Weights of a small GPT-style language model, trained from scratch on English Wikipedia.
Size: 12 layers, 5 heads of 32 (1 for keys and values), vocabulary 2048, 3.65M parameters.
Architecture: RMSNorm before each block, rotary positions, no biases in attention or MLP, tied embeddings, capped logits.
Training: 241M tokens, 15480 steps.
Each number is 128 + 32 x the weight over its row's rms, rounded and kept within 0 to 255. Layers, rows and columns count from 0. Numbers have three digits each. The size before them is the row's rms in percent of the matrix's.

# gate: layer 2 MLP gate, 448x160, rms 0.0636, rows 331-385, columns 80-159
# up: layer 2 MLP up, 448x160, rms 0.0645, rows 331-384, columns 80-159
# down: layer 2 MLP down (transposed), 448x160, rms 0.056, rows 331-384, columns 80-159
gate331 101:111143085144045086118117110127149075121138118122146159105143180130100135163134076130131128152164117123170163114094056112149171109077137153118102116104158135134119122154145151076121093130150089111218111176064164077139118101193158106106155130
up331 098:153075126094066080187127094120170086168080079150108077217103146131093223129102063075147071168135092131125135087062071168135108088144122137182152121127125169099117145164133141123191160142143110133145100142095105135106156131149156138119162103
down331 091:147113204157182161105143159136135170109132153110133139125099054157211084116169188149132103080083156137094085115118183088146115153145071119122155124142124116163139140066135073202108144135107156139080168130122099196140156113092128156169118128
gate332 095:119121186121174107183153197165098154141163081122192104164113126176085116121133112107149116075104162160128078104107115181094084115110074141159170148114144133156068131123117141100107165137137143087118177080145141152138123203098118165158149112
up332 098:121129111097118146140110094113114114115135111193078156143112096161160127123104119118063099083140113156125108114157112100063154089099172095050085144134128106118148125138118126097128142107131133193103137128155097172155165052116157168119078129
down332 101:130096107056116176134151121098168179141103144165108159146142117133158121058176154087108162163092146121111092099145110118101145094135178109186137102163082123133111148057060147151166097082129116137136136119150133080125117175085187102186198220
gate333 100:079054135138082162053132147118019130164126095106105141113212172094146117150136174133138135158134092137076114143159081098198109102123135104117118141099096091115148137149069106102183162156166120116159182201121169121096187120108115152138111168
up333 101:139089139108119074179141107111121163133127110107132103130135101083119111103108105045112137107072139089151071061085124183124168146145159163098105157185183128061094120181105133167126119132083121166162098136091055099197095093124127125132149118
down333 102:159159130129107141071145193140107072110130104116091162100095149136124114112133153169140129147178106144110179173186125043134106084117063091143125132135078128111163151112107078076110139115175134133156217140148169141080144131142167131147104158
gate334 103:130119128140064113121166088108172160131117120096162105132192158160072139137111118108075050136158115134155181095104186159111121118088111129156196074154140062046179112171116154131094154130213156149125128103097110108155143130106143086120126199
up334 098:158077149065122101126045125114063117124152166178150110105117180144165114058112126157190137097157129122124175104134130146137137128130158127149090144110191179144115150129176148159166068101059134132105151126113171211129108131142135158155158113
down334 093:094186097130090183147189143113173186126131104076108091155163117127089145127120143101093100154093107113122135116145161096099071123084083113131145056156078058089189097134094149109087183157194171123096105119112131059122156112118125118101111185
gate335 095:162171131114173159139124123084108129122175108176101128072137152137169120103130161161150152103155115114084118156128155079119184152145116116096142140087126154115118126126167095121202145112150167120151035119141165155125166175097152140101099149
up335 101:117081091161109135098143105124166155209137175064109139171122119081112150141128077152119085125099092109138165070109118160093073097153161129096139138163084173144109105129135152149098157127096100082115121126137159150113193094146143174158160110
down335 103:113125123196070137080136096087180149201106177127089141157112108121164148146156051175117123143176134128158187086098158127094096100143114158079159132112179168118109120127120190122080208135087127160076096110145169121123217115133139174152143138
gate336 102:152097141137108154140142079203132151138135171085116166118122139118137097105067118108182093072085165137096120134144109149109141112140144185077075076093153171164197118145101217126085132174139135160112107096127160146126106073099057176090153135
up336 100:131113115130092172129117127135111138138171162120132121142080158150109116020110100117194116064036089138147142077113103204081094106126112134115117084167168120115124103178148180121145136173162164179085095141119124148142156080142096132171200113
down336 102:078102119161128143140088182030140143125136084137115081155141136134122134144159084124074145141158146100165143121096140130152101190143081077157192206181104072101067115095115058156152152083087093064121160126144119129129162214158165107161087161
gate337 104:191135156196134126122176139159103155098141142169114108118151120112172093070159139109111083140156131104150100176189127127197085115132161161140120178133131106114113088127152095157087165142154111077116099095101178141100146127177192128129183095
up337 102:135109147128083097140123152132104122119123155111053202111096106136161151209140182152149104114134101120076124070082127107118122155111103165167118087099155165120128130157068117112094101116046095157111126149158093044073107140132089140147085116
down337 100:194137185195124148180145136141120137119162103101130100089146131085165102094173103114090075134158154121149117183168164106110120144104145122155093127148142128116114093081157115161096173185168102089140091115113148157042156136160179107132173105
gate338 102:168102138114135057120107129088138169128151132140108111173129098171133093142148154075121130104099136106137138088119130079199140140094146133134117152113071131092103187169069155165165176156092142094143112121179162104140098118118130190112108050
up338 099:188133118105116158093150117100122121143165116157124143154130146156146126157118111085103069139127082118204139112134111102175101148057071112138174168108115058070161124138006146087088195127156151121144121081132156106132148190147140137093112149
down338 107:161098075150160138149110160127104134122098101168135103094125129058077122142145176162176111138169123150122162080147064070103101089134203109139137123177124147163156143127130146122126115153142109133157121141105081118074154186066078143156102118
gate339 099:105122072178081100082182129094088131125133118181122135098113137149078151168183071112130194136136159164134138157123149079152172086149117125123119045086127139102089037127147139081188158152094095108097133083129149146067156128175135099118095120
up339 096:126138129143180119086150119111106076047142118169149080113116098148122125183194106118139123071128113166146048098120092116119145124156103152115145055097099147096099051110133127133150137167130091099124134123145144121111148102172073050163140053
down339 080:098126167065151129164111158134146112132092143112126140125112124082176126090074156155123121126138090179085130121113104155118091129091088101140161166169092149134168211154135130152083102101133170153150108173194091106192101108098193140075103134
gate340 103:113120141134056126108106137172156091151127140170098074103160138097152129119099114101140177139135106138098176084148169140105100175063162131136111116136120095119107118113125120075078118079149146095088152130106066155162130088162129107146116136
up340 095:093142177152099093114125141158119098149094181158075113118122145078105110148148101093118191104118166175158147075111158158145141141124142124125128096113134077091091127150105082121086126085183070095112116123110108114093153115110141094100158121
down340 096:180107119148158123142140125113137202103127118041135192132082099160099127180163157133039072110125185086174090159116094111147145061130100136138155151131140123148152153139147143105168138177112103137141117124094158136082117133130159115081129160
gate341 098:132123136123104143188113057141151146137149165109126175151197156123116176168167060140139129124120184102110160119145140155126074134156167141107069171093121131088080140154165145109164121097166206122176120130113111104115129143115146136161079132
up341 102:138126148116131133123132164064108110131103155117151085105105131172108140113122103137107115100164079140140126154116096137145163174096109144146107115126123168172117167144113116161102101122111145119136187169178154179089063115074076145124095182
down341 109:159136146086147151093156108080093129155100187133105089145108139199085163122138139122130120130148122136168092169151095119143147171107132183135104148131098141137140135123092129123082085091170138121157170112173153091096090065124062131175055164
gate342 093:091114175136111092071111068147134167067118182121168143158190119135163105144131128139134098165197113072151168140130161115095162134074140160105072125077158146190108143147139128100104085075132162120126109096066130085131165131159099085135090162
up342 105:162160104160127103073144133117131151139148100132158163108113088150146144152128169097170108082083072133153105167082102087150121120166073144148093159099092178098079103184188153174127130077134078093180141048137093194093168123120100077083132132
down342 103:198159083154157171090103177112097136167133079113099125150096070107152157140099149108119134088097093189108110144068097098144149157182137104156126176103088139072135103176175107140128079084100105102141092117187140160102146170106182116087160136
gate343 094:130088134049117167144124110126235174127097154170114159156119139141151152192164141119085179178091114134111068113123115152091106127108109145153125159110194050117101144108060129156120035187087162112067104154054180106134126169142160120103116138
up343 104:149122150182146133099159125062112095124066121103141152152144067101161115129088145093124114211099144106157122143116125107128033156098106195130119204134172095080120096150098174095126104156112110180146069151108143129097162083098125138156076133
down343 122:132155141205135189086121111124018111167082147083133157146099090093125071108111110123117097108111139126149163146132184086167075101114119094160121083118129134161210079160180143085105159121122110167148104114162101154087143090090115132156111109
gate344 087:106141169150134105093109107162081101059142105107154102143144115117158142159140148138111099091135051199158111149190178070165088168131110083119092135102192109118129148124144149169178159144141095121123094057088152204153134078199144156100130102
up344 097:130168148157135100164080093083132189142103078103139158153179138129173082183126144125163111138147112153097109135098093152111188119099142111128116161158101131179126117135146155068134117091148111118145153136081115171145062104176142087170093145
down344 099:125131117101124129136196166157114129112066164172125096114072095128104175132148132086127127134189120086200126117139162111141085151143108138154113091125137102095109119114073114161122123166108133160104133150187133068118180133082125146076162102
gate345 095:126066108130093136128134128128129168146137139130129116192202148139130174120119132125119152175191093089189148094090144186090144169089108088052155145163116175151068129159144130073030118135114142155133104160112065082151116070143124130089166078
up345 093:110125142132109154128077158110104089114176055055142136089158104171138112130123130181149112128110150061172151107095052074093102108122148149147087175131137125167107121108091157109144138147168136139136173099152169183167114147066119119159060137
down345 095:137135136149150078149181142131144135111077156163157131179116128035127198145157118053127114135118125169094126157147203162134180140098111132092157093115143114108126164122182093149115130117136147142145150159144115086152167089178128114087176144
gate346 106:150172113125110078127102160159099090170167132115075108158133072154141118107153094090137134090167135153138117171102095125084129086101141136154076153085198138147134069125175149119110142128097177105090118156099096083161101108128127122147136129
up346 096:137106111061111197144139081044154132113101165150166131048154172109111168160122139134133120118084147065135172092125156119131139180090123097095160111167110119144170119084085120185075126104148112200196154124132168124143151118167150096131120057
down346 093:111128156087124091108139135114103110141193125131141110212141090148190159146104132071130137082169131153115115144072124095060128097132081143149096151098167161151130054129134144179104077131097173108039140173103084068141112129135136144163119123
gate347 092:134154179105164099145138069138122109070135088098074100142081127080120090129121181069084204139124113141151070108107166179129076151131122100117146138121141157099072196195123077130109151127096048103058127128150097138127123137168078102083143135
up347 097:107195155107077111140123109116112094159137103116121136113110151146101137124132110123155120155150182157135110135126119139140129217167119154176129109104081131102072200185108067090078138132126096083139130188165112115099162138141100119132117106
down347 084:173077106131161159102112190152172189107121120138135105131141136122128127107109129142134150120118104048101152127135145106128125021053152130119148108157207120137166064068144174150172132096113142153122122110112160163129082110112169142131160135
gate348 104:129140126092103136181089083080146071151153126155134168161159132128116142107088189116119169169148163144162119093122146152115145166092129158103122151172212153058067107161112169092103117105150170166166101105063150135096181112181110138143187182
up348 101:141092138177108175122140182138118171092143116101113097152094088125123134197162084135138127126128115125104154125144069113134160089103131117147107121096102080197182115088125092143146137103163113100115148091161115084191049142137149104121097063
down348 101:145153126102133122179094157122111071133138092177103125142176157184106128106099185103153183141156158137179140111120095147104173125118155190090122118148193139092057124123153110135112092111161119189145120104104162140105121108154087118144144137
gate349 088:161106124130100072082105115114161139134135079090068103081085139096095084093164143156086102116128107099135087163127142168106150106108112177157062155113138117118174160119166112101202153155122144112117058113117093140130153111122099175086113149
up349 103:132139138111187145098170102093131154141080100121106117123131164117186159080123167133090157179179104054142121112096108143098128124147148115131149151120150111167091130153214128066149167074094116096089130122123106117171119183136180119144141151
down349 094:145132083164089130155090128128116129126157139130172083154149084133077121189161080152162083081079144192113107168178140118192135101122111161146105111160091144100179130093036111167132080153143115159160134168138151180054101084103114149124125083
gate350 098:139175114127157069209126128160179173154156136131122132101114186047168113084114129128069091139119152065163123139145143136077198153105120109104171115135113196115135127184181170115082102115142089127136153118165108139125103146120116165106147120
up350 096:156117145149122123142135134152150128128136126165113168129121140095179073087166120085128153108054083116121163127111109128088187182115154157090102108123179100123155115141118106180129162089119145110124184099141116111093093170171089161145167157
down350 103:084155132163141090121111131130089145101169117098138074110116158107094177122099091160125057085164155142151110122175114100097087076129135123108137087136088160115091133157116157090138093110115096171128097129150123150171150067113140072130179108
gate351 104:132106182155072129139138130066148156128118163121082164051095108085195138125130171183160127135162162121112158131134052096083141082153156110116073088086152099105111116143175135067104133170185124098099132177104165153129142110157185105176135130
up351 109:166094167149112081092174194101141184140135138101103118084116140114168127128172095168140096174156131136123155128118079115118115086115147145130082096151143106139175140119058133132104156149167122080168095158063121166065141133163221087129159163
down351 100:102155121093155140129148134188154096136133132143187126172161188174090126125118127079080149142083083158144082155070155133149098183119061117154161156116095150117099126129166136133116121084069136189117132088189144078172111159116079159077107108
gate352 101:172139185059158153105192087077111129133167120146148206115173188158166177144121107145154139149048143112147141090112110196099122121119163146130137127131073101091134124120176154109096201077101120172153151106134165090056160069139095136127160124
up352 100:089084085152104067107142154177183116104123139118144074151119101127117093120105122182172100112156140171097132180168174106181153112113121146142119139181146128177090134126155103119161070093171124110147065164113145165155116167206109072114111150
down352 109:145112140127191113075205079140115094110144107129171147105207172127159167161097100133150142139121143127107149134145066130120152123090149110079174161146111120114098109117197132139071180064150128215144126097134105143068186108124135076125146118
gate353 089:144183171122148088100111172153140095079111112171165182153133104165125141171101141071093132193123159148079068115126080131117094119130098112119126154096155125166120112086120079096137147151180150156127146134151119150172103116203124092106116121
up353 098:167102144141099106123180157139148163137140110118087116135145111142125182128175150102148141171166096120085140111139086119118154146125098145175141107113214143135154156127118165145159153145131099153110096250126050106131121174105090085097116101
down353 098:110136118072106109151085141127085073096156142150120140145078138134169068119096100158097116127082198129160132134121139131114104108112160149060149162144071126150117071101147093106122135104144183107129171044103191163094128073146180143148111178
gate354 088:093117181107097121081112039154080182142098137134116082101120172116175118108060188118190082131085116132136095173079102204106129089077123167141109146129079117114121097112122111129163109131132137129148096176089148100134148115121115130120111150
up354 092:104100103160157154079050187146156148144095145147121116144180084109141121126187105100126150174197147115164167127096168093151155160089154152142149080133134108098142166126141139123050084099114115181132140107155107137123116073160143121182162101
down354 109:062137173122129092102083089183073133150045101214153106157223102118165117140072119066196110142150156121140105156057131182145165118109141169125144149147104104098116152101169138095131111098137116180136094133149129134135153098142144122125164155
gate355 094:104109147122107083134114140132142146116116128152123081133131172062058096119129141123105151101126139174157153139143148119186142147087118080114178150085147090080123140103128092112154085125109102091125137137166195168156171142074086148089163194
up355 093:136112141161157102105126111137121118108143092179091096052155101134126121139183093103102115110148129186117148134091163098135085113107151154122125161077079037104127137140081134178177123060121107087141122092098078152101110141134104133128156107
down355 097:213106072063138138101135119149132119110164130115182121090066102098104135172136128179134110157145139108143073136090124170128101074199099222144154102147143147138151125163084178139148120164168146183124071131115105134145076120152150070131106114
gate356 091:150100149120121142111117098091174165068134079038129165109171112140116099152128100122158136132123079114209179140084120102119092083148167165131147157114145170127095109100167188151193111188114125154071102102124148087118158103117104149138152112
up356 101:152157168089145140194116143172060025091107126100090119156084179104119127114150149105141113101158147194128098119138136140134175143148120128111091100064167132083186120154151141165129140094112098093130146089116119159152158122123152119111104167
down356 080:119115076133108107076109125080164209134115108135176125111155089151136087130088099126150122150110071089132169137107114135147087095136138104151177167144115123157055156117105148084120094172132178197130108162171158104084135128136105115115162088
gate357 111:136181129078117053138154120131143100192120111128131154099133094137110148128137125114109179140090135131091142151104135085098211161087173141111139136126078177087102150151131141128116150120105130174153170125143167109128140138144105165152087110
up357 119:127092128176133108150125116121055106111113128122077103165129127119134097171132141165103071083161117096123155171118099110156070097156092078156119079112146095158165114104104105125142086083165124078127119144102141165160082101053177081099074144
down357 118:139113078145140052180129099084050122130103110184101090134125126107148132173138153139115100086158120089094169182136101138093131101153087118152151147092154138141156090144109113107205106084166127116155099166104164121105098100087119136155047112
gate358 103:078108102140071063112143162098128183179095089076092152143109128137099113155116095171114100094179102122154115093131145130148131076142120123171131096064092182106124093146113117135125172142154102135142143112161099131057123159076088089113116144
up358 104:101102154174059143115187113140173120095092118136133109099053061137163098154153137225150110086180129094120134108111127105122150121120093109144126167097073172156158193128119165165153105176112100119098127141121150093102098136175117073053121153
down358 089:134160146093196149137106120141103097137178185134165116126184207130137172132093142081146152157075130132112122129151110122128139159113157111107148126141137057132080108128158115106109111103131144115125091138139157178116161145106144190173176107
gate359 103:117167111119143165147104153214150170091106112140110166199108108179115138169103126145106112103181127137111133164157093147102162160150140098167121149126117154091148099074156137186150086159148056191115165129199136121148132059138127148144086091
up359 100:129096117148155125140124110098133161164127142119171088123103115135131136106125171127078151178140119111125211132118133153118108111093131128110075195109116105152074132101094150134146164106067144109103153132096181171153154161122160112148127072
down359 111:101144078124171164122116137182126160072114131109105151184110127169124113170118159116076168122146123124130116167168061113138105130133159091205085141127103150106165109090160131204123075177148034148153162189157120132106133065143147149186081061
gate360 107:127197141125148173139107147099166148134133122055090107133153101131136106159128101120118192121145180130078111092088142109088159101157151141115102150170161158128130118152070157136085164163126157083062173108159109097202127111183135071132148127
up360 111:148170095107134131097176163126095140132119221121120161096094137135092174091150097090115106206122099147081096184137099116134125102175162123100139146161078149192081137145102069120177177130172125117105095125149150112057102146097130099125095077
down360 109:108132128134133157142144121099123099102114168142089160161136151129114148121187139118118097134104122085103086182131108139109085171068155123120126123116116078109140160081161116139112145113171139101131107137140129154168202117057067079140161125
gate361 105:178135145202098161081151130175097088176142123132112132155166113073176069120113109148176151155119146147169093160142085142187149082114109125147104114086113133095095201133141154179151116129172115141083163137150107129142127049107108076121152084
up361 101:074092105149133129120177162130125141141191095137156147183142128090081111155080090144087114150139146160200148085149135171116163116110078117164138125154088187123091149042158130155091133096112167146119127163173139146144092140104078061125132099
down361 099:155120153137123166162126090109143106170050147147097108139148154200150122074157155050144106140121143117103109176129089089114042162129136140137149111159136081122132138185127094094085107173129087103120115089111103079114162116106187151100128174
gate362 091:118103101133142104126128149200147192150168128118044099124185143115109127140136066142183049150127127124126089113121155146085235129137122104144113174174145100147133177151165088074150168111174179115093151068145109136069140101132108099152134140
up362 098:119173190108183113128164170085143140096100154168155114157147174156147165096113138115086117153137126085134163139126184199160081124105114131100130169137136140196161122108142123183151099098149085174129096182173138146172146144100109127075158131
down362 097:087088099131081115123148121198103123150091108135170144105092105159220083114131142099151132110130140169151119105054060062092134138123106108183168116104171111160074103202071157150118137112086121140129158091083140118093173125146165129163111103
gate363 111:058121086167161101137082060162109118155085157113176138158114168061148117117202108167147080170166183136150109129146168155141112140124189167122148125138113125165145155102097101122090043115106133116135151164123092067089153150108111159071163140
up363 103:105144125143178124103193077116105106150091131127124128174168098098116128092160145057073097106170159101135132121102104192094157114042074134179115190105111126179187118169165195172133085092160147147161131119119141193114145142144092131131115133
down363 104:129099126084131133131095119123088161089093174112090180148143153127160145036129107155119109125127110133098106136133132140155151129138054110152081117175071154127091159140169145093108138096147151126166152138132092070105140148148101091125156146
gate364 096:101145145104093136082128185111097170130092148111133122139080124134117133157137149103136105159136094153086098211146121152079094148151130108133148174132110145197080140195147102131131146132088092100142103165151164122126153129088128185149182119
up364 098:109104145117084097191155155117078161154098160099163125145154176105146135100125085162111112147144153166082107055129150142058063138097185141135135097169155192151145118159147127098077140144094163144121180184141144129182126117119095079176190129
down364 098:180130142133150167078084109148141094081136113159128097117120101154118091149110159096103092122086110114157106194122139122189160127122117096060107165076091039145103099098108134173170174102180127106153086136148149076056156109123158190067107109
gate365 094:130112140140115150104122143091109125133114143124085159144138155124158167044148158109145119171197163080130123135158092140157080192195052101128120136079123145088229145163126093127137167113164120143148090131147167128107121142104136102138121105
up365 097:157147110128137172116147167124105187100169173109083138080137126092117170094159119172125115155085122104126123131162117081151082144155134104170161105107177115036164148168160090141140114143078123121112136142092153166082103092104169111146165109
down365 089:067157168124138118155096106147134094129135111136148098130119111135131088169120115091107151071088116185106124116106102189096186099077188132060119175166089118197066118097134124171115130059155124098143106135144083064162131119137131122123125140
gate366 101:116108120096161126146170149138119184152096081168085131081132108134168095122141190136076132136094138111119112137095099135083173097147161145142079150144132115068087105150170114131125122159103129131142112133146089167119095078177110119093145084
up366 115:094138133088157102133161125159088150073151104131128168113169134129169117109120194125080149064126184127093141105135119111089213139143170126125118115112106118110062124096171094139172068159110123126166137141104134200152131090238100152131142139
down366 101:087102181046120085169151148134098178108155104148145160134124088124087070138136162139054150109117136139094130127136055141095112116126140162144136103168154116087086123176154083117133131166149131165145137202122157119163126152156134123128136062
gate367 093:177126165104137152095138090151148085075098090171148137177145134163155119119142098092153160078163158130180169129084186182103135152118164073149113103179071162128142111143077163178123172121110161095108122161116102081114161160121096141163106153
up367 095:144152122181184150094061146127175147174177188156193146160112145146113106154148103080129109124094211122152156135125085100159162163115168118107058163085112135208097163096115094119138104076064133141113186123090112136130102107062160109237152103
down367 093:129129142118151149102177094125135088066099113134195128143142147151156117137120128133140203068086121144137144134090223156075128129131138133163138068189107157130119107158131142187117157116135102079135180194159075119176167139162147108149137140
gate368 096:152116084117091101130136164083108121093155089133141145137189098168121128181154109211099178122113075176094095127126162109082112188052146102135133120102156097093112082144128142159123150113159195167122175149098106124194118082178134090134130089
up368 100:161140119120125146086142194143121117104125186103151168047185195066143150095093111118095128122111152188152129154105088141117116131141125130185129101156108147160076106117124096173180146123132116129122179047115071131135151151100075173148119130
down368 103:085133137112119132132093076123127130147126085178117085203093077173128078135147145103143147150123113114104152104145129104125156096148145127111124157096164099087195119124155128115096133122144153105096126180167195100127124104160182109131114100
gate369 100:131154113226082132117088117196153075130177149142127142156157151164140169194162133107123154115107144144101133148157112126179108179150131102158074135047105081110147111149121158128109094100088094132129089106137112127124126184056141150169092166
up369 099:086081175116100107077095128148133113170185137120107104101093125112168132114164120142166155115089042152108166152107105125103115112121114060180135111154127094061150162183076142160117102138121092118073142109059111154137123159116132181201130102
down369 101:152086127071114102123168150113108156191134107077147142086130131087136118090127127164135117081164112174130175101078191095109062109069114148121166122190166175095168198135181088170140099129145130102115133113121126152143145096192145151154163082
gate370 097:143093154149164148112132103090186083138109075133132145175156113184151100123102108081122138153147098155132146177169191139091127190129173168171109095151127127171091147073106139101093101072105173076161090185163101109072150176143101117218152106
up370 097:142163106116104103142116108104135142110136131135146108157084123119139182161090126120131084098135178111127138094143116075090116124149142047106165178149124111065104098076185163072124095166119184172176173093139108150119131110134178143164157081
down370 097:127110140112108107144147134201154079129155092154220128122076145164145080073116137077129091103158104137163104159143162155097184153128150129153155115120113111177135126159139096139114140129094117082147119118128122187121115138165111082151067097
gate371 107:174133147152203108122112118163094160121158091130096080123104191104174175071125142109137112164106134115097150191133140091201195141186087099143096110169060181173142152097105138095146165107157142188100129177081109101105142097117156144086108131
up371 095:160159116167175062107059111142108095107163044056097098120102144052145139143142139139130118190152122074124118117147171111183199139167088073089123158141101124165132181112138177105133141141147141114179130130092139108084087115137129098113098116
down371 094:070120121112074151144134149078176112132075149133121205085114069144106082154108125178134141094107126123174096087172132145077060114111135167132153112107186094078115096136122114185108096122112123067130119089174120151149085128121116136171130068
gate372 097:156200121113132116140139171112148119160152128135097155159141123168115124085154088135179129161137133142147101108144091219081100101135084084105147091140144142160127151136157081129139128120119191141059131129111111087145131087134128144160205069
up372 099:180150128152149101153075086114101079075140136132124142161173154082148181117176131160087186173133144028110070150110127172146123161103128121123055174117175165122129158129117082132117121113109195108145112115075145071118119168170158109107163084
down372 100:078124119133042151103196117106082098155110183081159095134093109181138110106121148084194135162086162179110076121140099142152111023158143107088165050129166137143093144141110123096133133115160131099140052151125095133132126134156116129136134152
gate373 103:119115173183134115111174181162142157154150200091042124129144152078150130126154183130167113071161085142123119119163092159105152133130161108151102124050109073118137124161087117126131115119102122117118121067142122121100139129060197144147143105
up373 100:144116079113112125129174122085152148063136073147200166119125105166141137142043109068126132148075176123130153093121167116148119184140079184125195108162183160146106111076166131119123165134157132150117114180182117104117102122152142114169176105
down373 093:063079184168062132095166178169098144114165179137042113097109144122190166156166174132158153112177125104159152160157038166093179120117110191091153139122103057133145136114104130161114113134174105172128133117159190121119115170072174137126154116
gate374 094:179165135185095145137065100150095144143121110131148155169144081090109058119177030140122127149079179085135092105183090081084123178144129119106126099128106117101115115098161091097106111170171127133126084136141073132135134072171081119126144157
up374 101:081154120109106084178076109077202155129166102179128111127111138189140136134123138152142117079137089110105157078062191121079174085147127101114099128082146126120133078151127146096125060129128154130133143158155151166084210198103144110089099116
down374 084:164131151142105127080147116165070110091098133097116145148137079101138094123163111085114149154114144142147100143195075115161100162157125167133161146125117095153107169099150157182142154153150083161152069104132088105159079062161084124194134117
gate375 100:055111164128121154131171104076163112107116098157143064078125161134113099125143153126103127153107209110119173157153132142151096155130041125137118141153160163098144087166150161127070143107108080144128089091164134166075143149049133137112127176
up375 100:160127121082143169150168127169160173173107150129109190163104143070136137131103153135119126132111089184128155027113124116115103087146120064190128117124121083100115118189105154120139115155125161139136160153108115096136130100136189167163102146
down375 107:134134070174175147118105122115099085137171154152144057147127101174089156092159126086157102102156155119123084168171102142159109166112159145114172166131168152111098142052111122089133091086106114120153143083139144133134127072141076143120097118
gate376 091:111096166118155120126098115161110091137091120071113162126088159201123097130171116074165128133053110133137095151199144142132082135178108158182116101091120153190158130171188122134144135171076159106091147093143120140146132097070114120130197136
up376 093:142169130111103125141129116149091135170128094099082159156112129136130110122172125110076151094058107113122162077126140170172130162119121140130133099096136175148075095170153155162161140183061099139087126123187132130143127174101066077127098063
down376 086:180099130115160094093124158101126138092132179169130143147171090111148158134036160176133081148220171142120094181127135122065107106140141106116098111198146128083145142120083079110106128090153116135157143118102133133094116109184161159149158173
gate377 097:055154184109149087082179144101155024127082116161194088143095119143079101101132087132105098158116082135168091100152135142164110170081081144138162096101146178126097098122179097169139126151159091137158124089135142123154172182133062121137148093
up377 098:161161109178120144137112110170117171176115180150116178121187174102164192135148142130124107145142124140157169119171174143123113151086122212172163134144114159126151158131146124158131119135114179111156147105188143131144098030132200089157116117
down377 093:059140173068144092096152148080165070090125113126180091119088129185098113092089067135113103181119112087156105129127118165152147147121124116116190095099139186105063083131180118105123095152124055137143111116091126168118172195106049149108138105
gate378 097:150150157132106162167134116093135124132098096118093169144151149095072170158113146184100095138107089050141138147216098136112133150152122114109101152134172104105126136175116098169169183134111148064113104109110130111099099124051092089117092165
up378 100:114134193134057162183114084159128131123125103096127143145169114159147146117089178158163126145128151085107144113189139164117139179142120144066152149139154096088106079143170118138148162093088109096105132136175068129107115099100138118101145179
down378 094:143060090081142031077154121110132095081171150133144098138077105133082096113126093124132133087077110191150106084086133178128083070119152119172155127114124134138133149095191137082108082130130129189117103152133161152177102118179137170118134113
gate379 113:156132117134114163120135099144144107195148132099159125142188150063100135126088105124071118147125094125143188100105092103156057125151134157158126117123102099154097152106157137162104127145180143090108070129158111149170132173083130067125102134
up379 110:190100100113142137112129140135137146143114224153096124140204169136110146077165088122069119111101095166101176089122107161142074147142140094199125196119089085159095142149128138188164111129183151088105092129188137147184115164107141117151118059
down379 107:107141158135119120099127119138129085093094238144047088100176120139119091074154112144124150157167120177149187098076121145136131134104102113140080166152112111158133127121167093142071124126148120061087081082148152134174168103102148122182102150
gate380 101:133143074143057103112124137166115107173130146107146118109168160079175167162145149139162138173146090170144130149119117165184117118130140197087138117144153145144119154116175107188086110145132083125137148085096131106129101117131159116133124164
up380 102:110095151146171136170100101109125161103140201165147116124097161126118192097142123119061111120180176111127124120131116104092179164112181083140125105140155097097125175113125120133139142080064123151122077145101157181147124193080154106128117082
down380 102:134128098128075117073150181136111132170133144085154144060173136138140107169125130144160140118161078178119103134102136145135109143153135196085121117145130170086120118161131143176095065132108102165173144109101146084139151117139161130166122162
gate381 091:166115117133158107148121117090088188091123123124170138169101173134081174198123076121141122206155128097152153133173113135118125115127091128155104041137157090136115072105151156116106147092107114139154156134127113130137095144170136059042136162
up381 094:138187144110045094104099179134129104115113137151124109126156088129129116180143172102112133064122117090081101145086117127112110108144138163075095214119107197149081122124086088126144100137135106126108150171204110159100137131105129129194130081
down381 079:162123142147203093147149091100105151108168130152142159152072119140103117126082082148150145147151137167155178110180125139160132128147105124155185062124116117122144130116138150086128144078154152108152138119049150105180096160132151117085127157
gate382 101:158132155153068098157065188097133131138166135140100095126119169115202152192122127094113135119088170141126066108122054111146106146148153110107155159140126062149158099123130156127141166089164161125183151171107098102115150118127126102097151148
up382 097:093171166056105144136120135132059106149126153156091096100143118107034175119158129125100111163185140148147120118157137100179083146108185156101105114084067189104133111148119143091097123114155164108080134153166148134089116138115134170132182166
down382 103:156082061146157121109131125128153135087135117114179152122099089101158097153139130139154134090089111106101153121134142130066230100112111124166163182129203086137115175129115139154207114178099095137131100119072096151166153112134112094110095113
gate383 101:096131117158143155118108103137119124177156164091171120170136111086073152128108147171178145146178115096146215173089186129096174108098137183103131122105124090115105099137191106116048097090182181075104100078136097158174138100146169128120096086
up383 101:113108149142155107174131140145109107081107100126093140096098138162185136122109127119054115122058084128100111074135088091164079169159170116169137133066151130140148140072075138131206103163109095121116134126135160162150081149071127152164162110
down383 089:132114176128167150184176123167111152079111135118152107092191135124134150138134137122158098163082123129129125087142073157133205116105151120136121176070202088136147157076152144144160094107121107149176174109154081118175208118107140131109133143
gate384 103:146128075100117118195117163170185154124155114188100109092092106146139175114133085168123135070081137141102133163149071105127117093143171105082098203100172111139131097121119101082123100135074107142095148100115124160099147130114115179106142166
up384 100:089069168105139073069193096079068121133174114136160170138157109130101115118130174040113147170142127091138119078125175162106100202109117154155105087127072168170121164187141164187081132078162138087151147183101121129139109091128128097130082102
down384 090:146140061159107154187070143156178149159137100150101099098139161098174172135163104136091132147081099134095118195125106115122137111149172136106101200133179132074105071104109063093120097163058161094109136103152112110080095160125135192148119209
gate385 090:139078149065190102135128120077132085176101132108074087079135157112142098078130115114133143141100133141100169143140086142151053134129105076143093092117127174159119146174093136116143146117094073145102135100090114137145098137152133123110113147